config.toml
d_model = 128
d_mlp = 512
activation = "tanh_gelu"
norm = "layernorm"
init_std_up = 0.0411
init_std_down = 0.0
optimizer = "muon"
lr = 0.00528
lr_head = 0.0218
schedule = "wsd"
decay_fraction = 0.635
final_lr_fraction = 0.1
batch_tokens = 16384
train_tokens = 109200000
dataset = "wikipedia_en"
Each number is 500 + 25 x the weight over its row's rms, rounded and kept within 0 to 999. Layers, rows and columns count from 0. Numbers have three digits each. The size before them is the row's rms in percent of the matrix's.

# layer 4 MLP down (transposed), 512x128, rms 0.0695, rows 287-393, columns 64-127
129:506447531467506500495477472529541534510460478507511483524516480491482493478498494519549491470482515514506464498493544503500490490501449490477509502427502498555469541511499494468552496495527511
127:504488504507495513511496539489453542553518495503489485487500530511500493525494491467509503486482506479512504480491551452497455498489483514484460498512524508521485477486526533467569540489414530
061:477471529489486527488493514533483486473472496550465477501489499482529505493465495526493521506514456498465464506460521507479486447524483491514458477459503499470517497503491518577493531509489439
090:511489457537503482490537519493535458545502511520510460569476518471520503484499484513499494480496520473504519446513484523506462529485471505499503494473479504541503484544486473495496441520524505
040:487495509460482520524526530505476465511507500518515483477514510507489469502500522573463476488504512493557469488490476513486483504572491496509475445549514478533509479488491526549517535486497497
136:533520521538487510506531483548534494475487481472474533562574486525551487444489535529490518464480502482497487512458508495505515505499503502456536498503474516487501499540484453513462449505551504
109:526524511441475502506471520509528520540482478484505511505500496496514558514502511547484515452507468500466480535460486506484546520506525472486487496495489537518524464502543522492484451455487494
150:480496532504493457514499500513495530512511478525529525545498493525525544514484536508514497498504494461513487473500532459456506479469486494442482508450511512518552466496499495498496521463535495
132:500515503513482467542476501468501475501495456531440497483520498520466495452544543482515472508474522480478519473526526496490497525499460464530522508525518493505516470528521535510507531483493503
186:484529495514498458507495510532464487502486515498518498508513527488540505501530448521530439458481499472516514527496492483540517525489501464492511507495494476446531578494505491499498475522504503
068:518474500457504454466476498478544516493530517527467522474524506483512498494513500535491487471513522514504473481514486550489516510519530502463491536474533527500479511515522539500446467520540502
048:516484501484507511491497484522478538531510487525507489511502503517524457508530500497523464482501484500512486530489518488528493519455481494485484437498479488519497465497494529486527474529490480
100:502491502537494514475482489495486477502488533510502487464514497519456529519485490491511506538488500482522504476482486502523510498514454475504509468543463510498469497514480489471504481492531550
072:485481513453463460501487484520535502486474504471528511549489529517509507485510534498519531496477534463513496523492568481504502466466465508477477471496504519457468502506496476483482490531500522
109:497502503497509530524447494525482499499500470499442501478483524488505501581472498478465485504508460493519507476480502512512504441556472482518509537488530476508537503495491511497484543507503487
106:518484511481521457480527524479504553512502522481486495519527531487458503496535477467489454519488611491502520493517476510519473497446494461489546472499492507524464504505480512449500500495516522
052:499523507519511505507485439486516510477481469491506541514478502483507521516546513514488498498517489505550474523514525486461520495491468487463538463481512511479448516433484495546517467525483530
164:502537468514448521517497453506487509493484482478523544501520476501529494522468511470484506488527497509506419509506530531525483495451522487473503518483461478501528463550500466548489521480501487
125:454467493512518474515500520516493497472503502518477504501479493521500482502492522516474490546520521510556526471514458514443492456486531491474510508468489509500532473479493475493515493493496471
152:461533479488495488479517476498475522484503506464505479492519488538545522484509510488527545504521525512496474487496535497531492510525504520486482507504521575504467497539494519487455466499467490
098:482490567497476531515481500519519512489467469481531463494523493535488474536455533491538468504511485495510489478489490483525484531516469527512490486512513517537504570515521505525541479488509485
046:495501518501509468512502489491511485514499493497457520549523514532531471497527480501487476500515494523486500530474498513507505467523548476519481520532489499512504509526496470485557496503479505
050:502512487513520458525466500525460522506489508447533478522502512508500539508477508539495464551474494487508498461524482499485494526490534492542511532518512494512521544455509494494453497466489514
151:517491500497540483490562516488451519454474493453493460516497537475504457513533484487507503493504526484512505504503506519511514555440517462500466521476496482498513514505491510508541523483473508
169:514486549498516522476493504524508498508532482490519474507486452463520505473474516531529512489484460468534518521467538498519526464526496509472473508508456515531502463511525535455500493532479537
135:469522537477488481482549455515511482426484531484508495501508518507529472510479498504524507471532520511498561535492471478523510505511502498541541457518476507480494492529497501481532525531493448
115:514536510473539521471532500494518509485504549511465492473514481496489543527489502503542530499516470480505485510537480529507494520493476476494460523481569461472500470469497480508481491475496505
077:512538519500497494501491454486537502479483456509492476490480511513474505487475500540511499549501528514482524538482515473471470494539506461487512509516484516493484511511486495467522507487487530
246:497504510559469474495473490478525487493506541479468540482497442455499510480503475520490513469491512481508464482500492543540505526500499521531467486503497480504507484519519523541476471464455514
087:500547509510487531494492516490507467485548519509447461513488518525492509491493497506499490521541509461508506551458482517477492492543504479483508483530516477473461509499518506521494457541498499
070:480462506542471532523479526526486495501491493526512492416528509514449530567491488559500478541496480521499526463473490475526537525479500510488471464488498443516529502467471495545527511490478512
164:515506516512531508501473549537479499486489507525507508522485462491482527479497469483505488490506477487479534457542513514482524507478452498532503510478471467505538481471532488523454540439492480
070:479500510456507486513482517547488507501485466523541479529546460503446500493483498492517527475512514468485537506489475472496472488523487459489499546522511475515513528516533464489515452533490552
061:502508537536488503487510492492492529519494511510511507550494532533489424506467492484538543513467514495517501452499475511529458509464526556493511507483462523532443482466469454517488481528516538
104:506431496492520488544521525478549500513537511485483528504518471516539512484449505502539533482477502480485415507512461512494482549499513503449536472497539499495470533538493503500491497503504481
069:546533504526499483490521384478484483524546506478510533459475496556508504489520528441475532468526474515482462501469478463506481491504532520522491480507474497495490514524501529510458505539508509
064:475517493501518518534529511539499495517490551536476492471513469495491520494472493508520465482487492527509529457510445588500479499509488471536500529493510482535511460488530500521484511464510503
072:501523532512477506495531454483507489540537530493457556471490493471451499481501538481458518455521470518495486481539492477505482463514477517505536503489481489516486507567485516478533505515510500
145:540490487496450508541515476517548543511486491493483488504490470477482449486497528552519492508545490479507513534485488484511528516480531534474487467473457514487507508487552546494494494476522510
037:548499515514472515483492491518508490510513510511492514467491504463522518499503481527489501486515486478514542472529423503511529476495486450487489543508446511500450507481481508505479520516468494
034:528484475549525496491512446469529491477528506475498506485480492522454527452484495497486546458484516500507497503491545470521540498485499492518458519504465496526480542523477484508509525525501497
044:512512514495498501520496520485511511525533483533485512488481522456476451531518500530510533461506483491491512459489503483512478506522525528513486485500526480507522499512462495516516527520510475
130:467504579508533463486503517498497493496516514478492496518491512499516513498506479466546509503488517452478485530496515494517519478521567465467480486477490516498503454492506453499514529490505519
129:523496498524508491511513436511551521498535492474506536502523523482520494457520487517507507500522478551529493450485472487454489488520503511461530500508511546513471468536429517465483460451522477
104:507497483474545539479482480543490515508534510518495538491549488504450475494507485470486497464442487511522482540520493463506517488489551442500516487512497522480498513514525461539506497516466513
103:480509513492486514545497518491490477496546512482549488480491552531480520504487485460519529499488499491481429521486544510475440428482508517538533493489485539523499465511484475540492491491514490
127:496506493517513544532497541486462502454508518454535531481464485517534506533514485482497508515554502491519481511528499572564484497513487470465511491492436509508488503485527487546479508441489491
168:521503494563473502520502548471487444492487508509504482518520510511417517511503509454488495482527490505503536529528479486556494522505486482465498518480443533504497488515494508479497510518471521
065:522546485463533526499480497476513470521478510533474483525503513538467508488512506476519491511468493507471476493542513494507511494478473533489494516533498515513488487535544499491479488514450496
104:514511488492525521534491461480533469520479522467534524509491510521543487518444505484499498472469498540477454475524537506495500513504490497492461468477474519499524496532453470540482501460525514
117:490513444535447509461459552501461561499502502504544539534484468492492539516539509493510493509494518523495482513475526499494457518495517469488504472477517506519482506496500514493484452516502527
085:518546492489454498467474486468507501511499498500486487520508478568501537502522516498509486516536467513534526516526484485467458544527510468525502493483520513448525504521482467515480480472447489
071:511518518496466478471496479503544478453487498479498479498458548508493512470481521547479511519499515487475512526461496469515513513475512504482516507517525524518488529535530515549497548527445499
104:512514522488525496515465470539517505480494478492523508456510490452506487472456491492469524514517505513571430499481508528519504490532517519529523480525489461470500510521542500538537491484506487
058:500510492562469505491470467488516473479518505508549496510496492535498436507524509541496522502477571489495536473508499528521533481508470491476495474528495526504469470487482471455508474489499487
069:526517511485559516485472463462473541490511493487473466497510512520494407484517518484487513509468500533509473478484480507493518543465526536525518493529505502514467504509499522513495485502493514
121:498480520528526518547529491454467519518501480514489521512501514564481512540505467468529470489522519550464496497511478501522558445569480545486499525483475516519509518521464475470493447550500488
154:536488566518496466488468510457512491493463479505509493501516478478488482507515475460480434479490465466445466506479490499529546557495520492548497489522489514531503472461511554469488505509487488
035:489491503488511511457483457532492499532481476541466475472472478527496495521495516511465510504531460528488495515512495484493505518498510484443496507535508483528500541494531547447509517495499506
032:530487492553506451532482504542495489507496514526503526474512475471464468468507492485484507494520513490516503467482464487484496458468493510520514510544512516517472507467485496502497534498474520
072:514513494468501482519499447480496513508478566509526450493537499522466514504412511523498497527486513501494530534497498527475511461506554493528544499494498508493483488492503446448526496482528478
161:511461470489447500493550511498493462504465497493482436493486525508516516490532489534434472522502498520485531521520548468495553534456519453524523463480522487505482482562527508478521486537529495
087:507515478474511476483510476488500496552518505534461494489472517491496524470507504507518472480553524504459522493506541445493519509491518493479531492486482508475503546477485531492475421497515494
143:488489528515545524543501509478532489486523481492525447519512489501504551533515471516455480515473528516522524476491526538471493512526489522472511445483490460480526523505454525508500482457502504
079:484534498518489497506542507548560470485522499469464494496533499549467535473485484481453492559454524542523497464490475438494497507511484503505511501477476458513454556519526509507507477482508495
148:519483504494448432488510518520464491516512501479499514489537453491484499547467525487488517473462502506497498502485547527456524504510467513535528504492495477544503525498513506523515453484473498
071:485494522541493507504506499477472518491535464507519521486475537503513471482508500507527511496520489498511501478458539490455483466522501518533495540504502483497515460524473524509479469549461475
120:503505481517470546472519527479510466472457491517509480540492510483527503481504488517496542475496527526462521551529456517508510505514497511516525501529501472485467534487480469505495484515498496
019:521538508502480487502469463472485496543480540521501503493541492486522494488479485563493503475516529510469514492478460508503510493508511462483505508527494475486511541466522535489516523481487509
091:513481580502492527461477496489508495504524511499509480518497518525487496490487506445492510492499587479503451481529489470515530522497492534471522520483507453536515489503517489534514489482508499
096:520467465493517545473532538498481468478479504530500503482496478474501481476539514506459521466498516512474496514477463534503489519475495511503479466541523499472491487530448551517493496543487506
061:520527534554530504539525471486505515497528506513530515495569492538512495486504479520478507508506479501520477477540468493506451498450487477500488496495433518533483506499494536516508446474510485
081:523500466525456444502552503512491482468484495535541469514541524503468482501484518531488535537477466521533466468507522529528479495521518476498509494433437484499497522490514442511458501537529530
098:495451534494488482524457488492489505539499502557550499509480489484502507548463466471486529498496514556538476451517510500471503457483533532447507491481520540503512507494463438528464535515462520
114:437462511511520492483488517549480498480518517507508524549500498501508434502521481460518516542444489505494521529483489485484533525546500495512492503517546519491447519491507477487531509497503488
050:492515459546487470490528517480514489567530517502508527505489518478473483496544519506501530508512534477480537467521539534486500495490461492481520492490471517483450490520518457515470467508460512
077:505499522453464513477516499510488436497500512474494525508493541492509527519536515546524534483550507517519494483479503425501488476447476511491502487448519513460487526468490499499446467490460501
154:504490531504509503480497480448498531490482496493522503512495495513505516494509535481445504491477469490499473467513490531487533507515509494496492491486468479494511443469488482479535489480497520
120:514482505472491547490468516511481473491560523494536511476475496495511539543528464490537518500451499534508480485513545522520469491490498520473495529503464502504476519507495506484518523458499500
048:503530523554466478490511533522507457527534522527440495522472493519526438476535497468469537479491455492484495491508503541507508526499504540512477496505499504542464528532492498475504479521508487
040:498525502458503505515498435500513494482527487520520501542498544489516479500533519518495509507474486495502494497499457486460523473464432480509438477511466492456507547528475555534474490460543501
078:500501489524470509499520454478525536499478514515453488534556500491446560507503537552467522516512457471496538447492524498525507525516494494496525486536524487473481466488524504475505518487468481
077:501509507525508450520506526510521535496485510482528491536492541506495468503486497494488514592459539512499526504502530500482511521460513510466500545550518529508515515525533484466479468525482518
035:459509462459498516487511561523491483530494519506508492516467500491544516452487496535477460527519505480500517505458472471524521546520506518509498514570543461486484501472517518508484486496519509
033:548516462520501511524492478484446470498467514504449506493501487531491507521531516480522491471501494503523468494542506527509552514471517495490508540476526501470489554512493506486525514480494520
025:517457503457516493508492499506504510502493500480497487505521485487491527509472526522497523511488483455490485492484512474537494477502445487561513543535485476495490477463493571530515555491499465
035:502518495462491529518469507496525498506489485502510504485484514485528518501467501558486521526481466479472470434441496460454503526510492524495483515506534490505496528442505521528537500511499473
100:516484537486498518518559473508494490525440513460513530506548503516493547510494473499511476482493512532520534566511478481505507520508477486480468475518519506555503504487491556472493514476501503
057:544486530501521501496448490539549526497487503505522477510487519517471487514472530509496492468488524516592505533492491494510529465497498488481442473522504508508498490491481526525505480535485528
071:496476480515467547532483530509488485515497448462494468450496470511445487517517493522497452488510502519484480492486488509505493500497499570491500457494534507540480483500487522539475517489479471
061:491539499530494482464512500500505484507553525453473475513476488524484452516498488483497502509526518521514454526501510533494455516501488537493473521485510497533488524459514484513503511511516511
029:480520563480497498500510483498501501507471504542487544475527500482514478482463445531477442429557474524514482485492464448507501513493504478500502530539494463496521541508471546494524523481510492
139:476466475520541503480490535523528481520536453482474499495486490497494514491520531485480488489506506507510486489490504514501523521538514525496474460512490519523438496473481517485465473547471512
147:497503491494478494442482506501495493484509479523493532523483467496466483476547479528508488484526483487489503488508501456501503485471564528493501555483520483501478487511529511511525457543483513
044:500462474518473454477487460498468501514486495516478476490517493506510481464487538473492533492501486492494484481540528503478487554448508486493525559494507461465514462548535546525502488499555518
177:459523487495519471517481484506530495496516521557477479515489476500477507509533499496486458466495561513499518543474539516464524485523501508496462495477491541501473503457488443499536501484518529
159:484475533567480490508504526499467482439516487497552493496470493482508479500469511496520504520491460546518447486519521520524513506531507508516531525475486500456505476546455465480519493477476509
023:537497506510524438489505472454492514510489512494494545489492517496451510467525486518487528500513503451499479475478478498473475529438512523493544548515501507531497496499485503498510534482492527
048:536479525465506512498476505493454511544506523487556488507503487470481484492484515512495466523501582514470478484502478515493524499502485518514481497493513496491462503481542506462523539480520510
115:501518491484458545534525509513483496476512482496496557503490452516483501489496531495571507521522515497472484496496464536530505489521551534540489519555490513510494506512541501526492469509501484
110:512482502515546496569538496500513486505479497535494472515508515544518472491501499469477502484473435521456502517481507572500490505542508536508520448503481512504499555447506502492498513522539544
092:525525509480477498467463460510518480519506490540484490520505499495514458518544488509504479479468487542513499488517472488486483479520528479508471555546457492501477543501491485492497496479474481
194:490511529514540509512506478502506517470481523525441495550473503479501491549515502483457482511532479470503509521480505508496487514458518554522496498486546494531545492483506518514466510550526543
158:526487506486534530513499507428534506472559481515516497480479514537497490470527497515470510504494516550527514459533473545466491462472569489514490508520484515483485470499518485493457497526492518
076:451488545514523440506538530511511429494507487531479531484498498457494505520494506512496484502522507503477523508500463562487459503505485478509514461529511492493493494487549542503474509506508530
046:487503480523494521466525564502446493516500497503483497545503524488483521507493487533513526503554510502462512446486487529476481531514448484503497514491497465497515530453496513528477470500475488
184:544538476499484483487504427479497492451543499518512472498496480514530472535496555468529513511496499467523488526518518528531491498525504511491504506553461502523473455515474510518483511495517557
# layer 4 MLP up, 512x128, rms 0.144, rows 288-394, columns 64-127
130:441530483515460491480473491474512534504489549455502504505497492490522521501509496456520505498496544508500460474536513510487494508469552503494519504532533499549483491516519460465510523501472562
068:520531494486491471486473497525506529544498490503502516490494514513471520543485494481510486552514547424526542497558473495502496533492498498488518527489522463491483514508519488461493446499497538
092:488503473504506477501548512481514456564503510505499472566488503491515459459504495509481468503468515493493501458543466526509449501487521500499511484466484499513509486526469481481502469532540533
045:495480525502510504463481466517535523530509517470487509547496511492483529520483511435498523497518499503477519499484500482523505520450489553487522560429521491494507503473509481488504448478524494
130:501511480499480513486523503500497502527538482505481539524527453495546476480465497535496515524508505510492488475497506504519534480467519516488538474518477516500480485507504492507509504524497531
108:462447456537474499521537500511500556541513514505515486490498467466532556455516517507460454484525477504497470504503477479513545464485500542509525519502518499506506502543490464490481509483511509
141:529489477494520464535525472517499511494491504495511487522486496474465490521520510556514483491473499447463510529525543498466449498500524465512499506500477554507521510521464457497478480497473516
122:447528474490446460482472469511485491511506497508417500507484475501509494487527515500515517488495463521453545509507499483479537507512495482518533498514514517532536536502501490486495501520488495
170:480481486511448515498491476545496538529499533531490512479512529494496489521484468528517478448493485487493534516498504506456505477496525481467530539516467486463517497538440515486470478519531511
071:504504523495553506495555501501436449480493568486520493501496515541507494486491518462508492518490529509456513509492515512531539489474466514507467507470462514470505559504483514515524546468499483
049:456518496565491487481501501501550510461499519490531470502464500526485505469491502501487518498493524516480502501506490473516524529479515459487499545546455511467550518497497516500526511477498502
091:526482482515514490493497486497466476551509473495493509475529475493445508494476502509516489563487497506501463449463477491514500499505492465486524447487498492476493489528499500512520495538548508
095:493518486528524526504512501494475525520509482528488472451527472519502499519482465479463472492527450530511494488518448522500501522527530500516523535508481468548534487536509517506524512475515493
099:466515511515509467532499483517489450522494490491488484517488494508466518530494532465475514485547495468468516462493471503517474495487507487478518527517501501540503521473480515503439520501489517
106:504494520472458492489515496498540503480504476542480499524498498526494447479530485495442498495462534470478502474507476511482506502492541514482518461526485504517499518489492535464494508506514543
067:499471505490503492499492570511483499526513516506511439482507501522488484479476471483523486495502512491468518489501505525544492493512520502533470552530485474508539486575494480453505536477494482
156:483519555533462520483457488543518491492478493451473542477534479511521524545461531478511500505509512497524454501471509512518492499510544486526470524497491481504496514532517476505471478489497459
130:480430483484484459490508492535512502531495515489506464471476474544466475487506511503473525504533504491517542464469460511506488461483524468510488512499528504523533476478470496471509515494527483
155:495495484477453522474528471465545494443509503475505501453470478497494516487492497508550490507519494499468481501475529484573502487479505507497474519526530524522458487524516525457504549506504481
108:494510515518470490524466498483475520468481457535470448524485457497526522491479516512497449489523446505467498496501517543517506507508501502495521486504481552514524495518512581476510504456463506
043:496494497495515452514471507505512491532502498508480517532503493528529472491535472519466482493492504528483488509499504512494479481508569480538492530543485518504521540526470464473534478506514497
050:506490511509475484525488479503505496499509538484497495492505478481511542531511525466542496478505499528504482546506527473495527515464514516502505504519547506518565513560478465527460499458505507
148:522494532541514487484466521493490485468541500487495523535495470476500490488477544535466507523511491478469510467485493542562510478489519531524484488468522485469457502545543495539508526511496493
163:508483536556488497538495511491464524505507508507479514499502475511521492568504489527487502486499471492479442503515506514496519447482508507492530499493513519514514488507516489498487498460482506
143:468508501490468502515467498519457499517518510527491514521483452510510518495483492493515478472537508503517501465532502481463493493487556523464514495520514504491517486556471539532464502441473508
080:482535491514498498473512480473475504514517522545483530477481486484482564499473505496540508453503484495470495501493552555542503481495473486490499540509490474502534489523529532494464486489488529
078:492482488510462497503531452498497498507500502549435451474506527464506512481490523514518522521502499516488548506451504445471508494515528529526517463516470544553535518519512503496503502499477502
214:518480496572543497477510515447489450514532541462522503507470491465496467482484507538487481547483514476519533494482494531533455479495498512527506511509511468470475534488499516519489512497506496
084:514486484472475473504518501447508477484495563532445482517476507480522524469537501532514502539475518477501520513517476497470481523494508537530499474562511538477517508467468499512485495537496499
075:532484501465503466460472479500504527479509505513468537558490487504540497474496484483500529474474519437498512516537534517497459505483488485495546496469522542483491512470490532489487462510554517
158:484489510520469507527461459488538474512506508473451502542454477559521508513511485507500461444524473529463513467527508503491502481486513515514531476488502537537533519520447495501495548488527444
072:491520459487451459466484523486482510511475504521501484537492497444512489492485510561504503490501489520483505501488472480528500454490499515478541499500543502529504522475510433506512458480466529
061:500535522499502505497494490474502512504486548475506521531506535538502431507470485493549528539451497501527494451554468493526456524471525541508510481494479527526447482472474477500479484503516529
101:489462460475488478537504504503524518491504526508486529501521474520511525474471495514546542480473487501462461506540494483505468518514467485468542537526514513507511507550473494459481501529524510
075:551515509496499496512500420484449489544534508497507545479485470566476486489520519441448518476504484514477467508490476481507455515530517489527484477500528506481501522509497537525454504536509508
077:514452522483482500475460488469510513471500477482516516545478531507525475499509497489478527535486522459495470520499536411513528508499507540460517464495514507468473524500494499512508473510493516
077:503525524472496503506532492476501486517558491503461554481508474505479499453509503508462477471503478554487446497521485500498445465512503503491509513477477485498526506560477532484508517539520494
142:484488504504434495519518485505512506484481502464459508510483453461521451509505522555544505522559483513473483494509478462482522478489538527481521493499466554488505511499503532497490540488467498
044:518471503489486512538491488542520513534480503474443496498509515517551535478523511533523514473465505475547517496512458497459493497510498488506523478492476546504529504509506490472488524492502486
032:528472480539504500492498493495504493482513510484515480509488479512475540466490460489488533466492548491518507514440560478522506517501500500513441556482472498526476538511509486528513497505515485
044:515491452541532499469493513519499481456490485469528481465505449492520509476507521524480483529508509480497477488537496489496520481473493514480529544515527506501492475475545512503489485453505530
128:455507500458487454461465464472512508498499485487491479477472499513499508522526513514461497476442485463460517523454540520497518466516523544544544466528491495502507478502489539501548494531521527
118:500463499508492505462564474503565492487518493470482495484498487475479486445533504512500533528514508534491494499501511492474501500476506498481557488509489506522485500543459531506522490496521479
124:527492525527495484515507535506494467510490495499516481528475506509563528470484515504511515539553513503480522461497473545490496478531452534491463486428489506502504470489477512419507492478524509
104:434478492503474494508502499473505481424523541468501469493487501521503522469486522467507534517507518484443467500455483522483465453498511528552516481490520520521514465535501522536499527510526471
127:493499497474458504474522500506491484442516508476500518444453501522513520534492545476473504500500492462471506496483483521552527463484475519541504515519503494496506537544536554462554518516484532
154:474510487534467480476495536534443517519480510493471536506498483456505483508489507528535455529522485493502491507520487465518473480510507511471525539473495517476524528527460448509480487468525495
083:497504454480510541499446501516514482503468513565488462563509548540509500522502534491497495513490542486502473547488511523473492485496491497501536518493511485538497508511515497488488453523483512
116:512536475478523494542509472475538505535486534463527515533493482503536499527519534479475544465473450540489438470493502481516491514475531514486492509486515521507520489487477505503463499477542529
116:494531494484470499416506494471530506462485507478529487497437515500497481477487516503497513490491532505473517477488498498506510517502481493503474457507518504520473486533540512467508470504545506
092:464520509509488501494495494531530499496488479461544514466456532510452502554480529484478549474481519499479498499481525545561531454483473486490475491503501478524450485496524529458531507530524494
077:513497517530484496488501491506542492437500491481488480475473500486519504465504519536498480513504528506494506505468508476532503496487509510509510492524540516521484503552540514570482552531455515
123:479508479500464509490478521477489494516512546507484489524473544550482507521507497507556485520485514451473544484548459499482495508490492524473466515434526532517494470445451498470478497474497521
057:499520479529470496491479471494506482475497521525531501503499509538510441511524488510494547497474580488501527499513501515523529507504467476473504469532498530498485492477473482452500449492535501
064:546515542499557512499478458474464528471521523502482482487533463518501435494516499500459506517472516532519491480495474486503515539493532516534506483520522501480458482526523547512499514507489520
109:463509526536499487540517501460492509504508489493512471468496483500514498505512484492472492539509512520440514469488515499522529467492481532517531489523489515537521493519493545503485489531492485
147:499466469531471477495476454503478514518507487537471490497504441497492532482508519471459475455520473482450507515446541501501562490465525482543542498496509543515517490496512553486527518502522520
032:470499530517497503502481492551525465488506532484522453505426512505515449457486527504514532507500519497474502510498527526486439495484503497452478482514512489511495476493530518470502493471512517
035:462554504485510523476502462492544486503521480477531446490463532500522497498487477513570500492461481527411508488512512537517515506480480484530493500507461504497534518492509447486493530510514529
079:509484476509524485542520475484526509507493538523491478450534519496470538491486519526507499518511495499481517520494508498479513439489554457557531497542473505470496500517504443480518510494521484
156:522524469513455503532490478507499489510494525498445441487508509548499477516523503549483478565519460468497459512512498457478543493512512499485545461495513502511499489522555516496538500549502502
103:493537540522485506501463545516485502469489513479523499520521504503508437520494478481491513518442466499532483495505458556506495492529470501494477534477527492526494455535495469496539556487477505
143:466515510536473540519495478484480498523519489523478500495479481504467502527514513510448507452524493477497502508479549509486523503508507507512512470473514565545505502504499505485525466495553511
078:492527499510511517537559484506534473491514527513500497478526443495467512475525532488469481555502520551478508506526530485520471501505480517560537441524446471518488528534542493508477535510525482
159:482492485494486546510496474472513493484445504511503479482457495534516484441528481489542501526555488454489529522491482500513503540487494473532500503516505511463522519500471525481448539532547507
072:473494470474485490496522450475473538556494468491487506501478511485522495474523451520505539455490467527520506487483550474470503465495492516503524452529461513499534467532448502476484488533512458
124:459513487504482477515503509484510458457449514528486482481485493489532557502503487527498511532489506519465487556500458503519493477524489531503531501535477458516486532546497466455519506484521504
016:524491495483475488504520456535508505513489543517487407528467476502464475489510568499479523481474499553501512472487522493456502462487513512490493506504508538492531512513554510503484495492523521
086:508498519475477498446537511495508463471480529446505504488493521457512529487505517519525502503513546514505485480551476473504472489471543542513513510495526479541503476500483471492498516507522489
094:439534512522484480508478449521518542508506479490499524511491528508498500538501560497546490503522485467490497515498576444504481458503500497474493541494457522550519514473526462492489501491524515
062:558522523552545487514520497483502481480524488508515509519497483521522498459499472500480537520480508503512471472523476531539484495434467500525495465477480522512454469496520539514496468544532523
088:496525475521477453533532486502490504500486483527521454528521524480464491484486537526512527548466498514511463461474508508525504508502499490503538446435435500481496512497529444518504492517519522
108:516423498502494452501484499486502504508502486576507477547487483508505487503489487507489485508499513480504496422476499505497508505510535532516495487494531523473538491542494445496493504490459504
123:473466470473468536485441455498564543495499516459511485468525495525535497534465511497515450516514504472467468511507503519554497443468503517478508497542513532475500437523517499497504522494474532
055:479487445530485483496517527497493485591523514519501512526494517494470496516548480509527525496480526508485513476512507514471483529494494490486520484497459506487478511507515468523485453505478517
094:481520494524519475510486502506515566500487475522503483480516482511491501493454470447459464512454468501492485525532487557507521515536509478513486535540492473535512473544495490494560519496542499
164:487489476510504455510475482501480531499442508522489502545494507506518536488493508535536461509524511508473520547519480467474501510527495491514482534489499516490530526526490504500468503499475512
118:486487483513461479489459497480524488464562515533470469495448480534521525512506517464477466500482492513486474468533544512534510504504508499488505508469497527532475519505501482479527508462502514
044:495557504502472457494514510500495484525515537464459482552462500520507429454539476502494530483475459514506513481546508497522498536508493546516473482532511516538481534515488503473490496506504479
041:531462485491511489495498446516514511495514480535520446499484477475484490476529537532485537532487506461498546456467493504479529542447478516523477471485486505505507537505509520570478470482597543
080:460511510531465491514539515509513515522485499448458517534512515468495505479489513533445506528474477463483471485441505499450554496497517514496540464475513503488467466493527492498549524502483524
089:476516498482505479526491523519548534503459503511519476535474558501486494540506467507520532538480519524492515515515495486455526519454527517485519545567518528515491526524515501455472484518492501
036:529488553522480495522462465455499518501505476489520488514516499490471481525470516495548517496494491515510501489522528499449495486497496518502504503480457502509520506507486472537488508490432493
032:556493479485533470510523466491462480495470483523488498505478464523472519527516534459477536469489481524539480466516507506504522465462527512520507513462532522508471535540513540492521500474500502
025:511468524507475473489464519529503478501495509488496472526485479501507495471525497515529480555513552505490496488482490467501508512498496545528512493468502503518495489511503484464496456464527475
035:500484529539487525483528456534523517466486515513489477498499490522464484513519505478488495481492509465521561470506540492507486480461480528490499515480564469516495482493510547485516478489522498
111:498466486496500501511454535531525504528529508499519449525467537508461464486489512495483495558527485468499515431497499523482492520485488511500525491494494499434512498511500489502524477511489524
064:473479494509474518497495539486492487503509484506498469493501483480534515494487518470489480536530493477441496465457472514486502509531486533500533506457500498498535462528522460496498493462506501
072:496543463466500496469493505529496501493486506495496504561503519489542451505491484520528516493492480484464509536484528488488457514513520436495511510496461537450541545495507458487482482488502520
057:496528484526481462491527502487484467503512537499473483552477493515514466505503500532506505525527519492474493503463487512493432533493511533514466497480511526540520510453504507490475525513506513
029:550482453458494502518473479503497507534523519477518426535486480525484478502517518496569534549419503486497528491551520534468504514481506516506501440472491531463510491484517488524486466515486518
127:515505482525521476487482494490497484494487488482506484507499506477469496499513503532466499512501528523536478439451538525530482535475522540511483460505545492520480528473502506521483479540510471
143:524495494525550514490505502500508522512502526484518502514481481490492510490506480473518450519485502490467498506516509540520473453493504475545536549501473517479448491459510506497453565503504515
048:543489512462516476520512487467537508510492491499462491502490505508515473453490519503489510515462502441487444472459476489511499513504540513529502540532547481506518467514502494466526521517535493
159:460510456529451483515518486503489480529500513517472511518470478475500469481521530525448453529479545486472469513472480504458518469534486532492527499514453547547532523472499465498518468510511512
149:477452501476515518508525490453511475457475539503530439475496485570497485476542508510502527495507490484521510489460531541519472534463521502522508488526538521481535477477509523466498496531500511
019:505488510509513480497514464457491512504498507459486469499492500480461491481544490516538532491480538453500496480459507482476466509463526506499533536491565526512486458512521491519499524480486530
043:531499460473496516505523505497446482548455531503472484519473520500546513513494535592481523488475492535495493458480489478501480486471488479555471489500489518489515515493514515497458505474491517
117:539527500529512499485532503508479472467508494503499530497471471504470500487477476486524513503507516513488479514527509546581495485487553495530507528522512525496499508524513525499506483565503504
109:523529533555572490517539525478506514471525501499493494495511497489501491455488484518492536540529441517505524496518458522495505480499521507531471500508476472492451488506526502547507495514531498
085:515531490484435502447465483508498521508487502528479492534488510505528424499542505533519484486464518514511512501504487467476517490536550507486508538539487493500516533534495471470494477462500453
180:514485488507493490516525487509485474500509491517442505521472426474523485482514519530495500522500472457494533496484492517507503460494520526526560503485527576542517497526470535495506515540518504
141:464510529518480492484493492491515526513491444494494475490472495497523460494510497498471497489480485542500511525490498528449517484496527475506560493505497567546496469491487499438502473526472472
075:534527460481476540490469468524487541511500529460502459526495523551489498496501473473527520510473508466495501509500542464508531501510502526477491532474480507498513525479473462499510475484512502
045:515472515485491475521473483527537506483491507508497484487491481490526504509502488463487456541476501464538482534512506471509529492481540527500515511493546504494494465557499519470530527483540497
168:467551518525460532507463452522555537479526489478480534510491491500495499498484530515482479511497498507485507494494474449522502509507491533552501481540530532522521513532518504487472485484498517
080:496502561509492524547488450519479489508501544452503497479513502543496490576525501501498525496519484525524502486503494513477507490446492505477508479522526491508502483474523497469484486485537486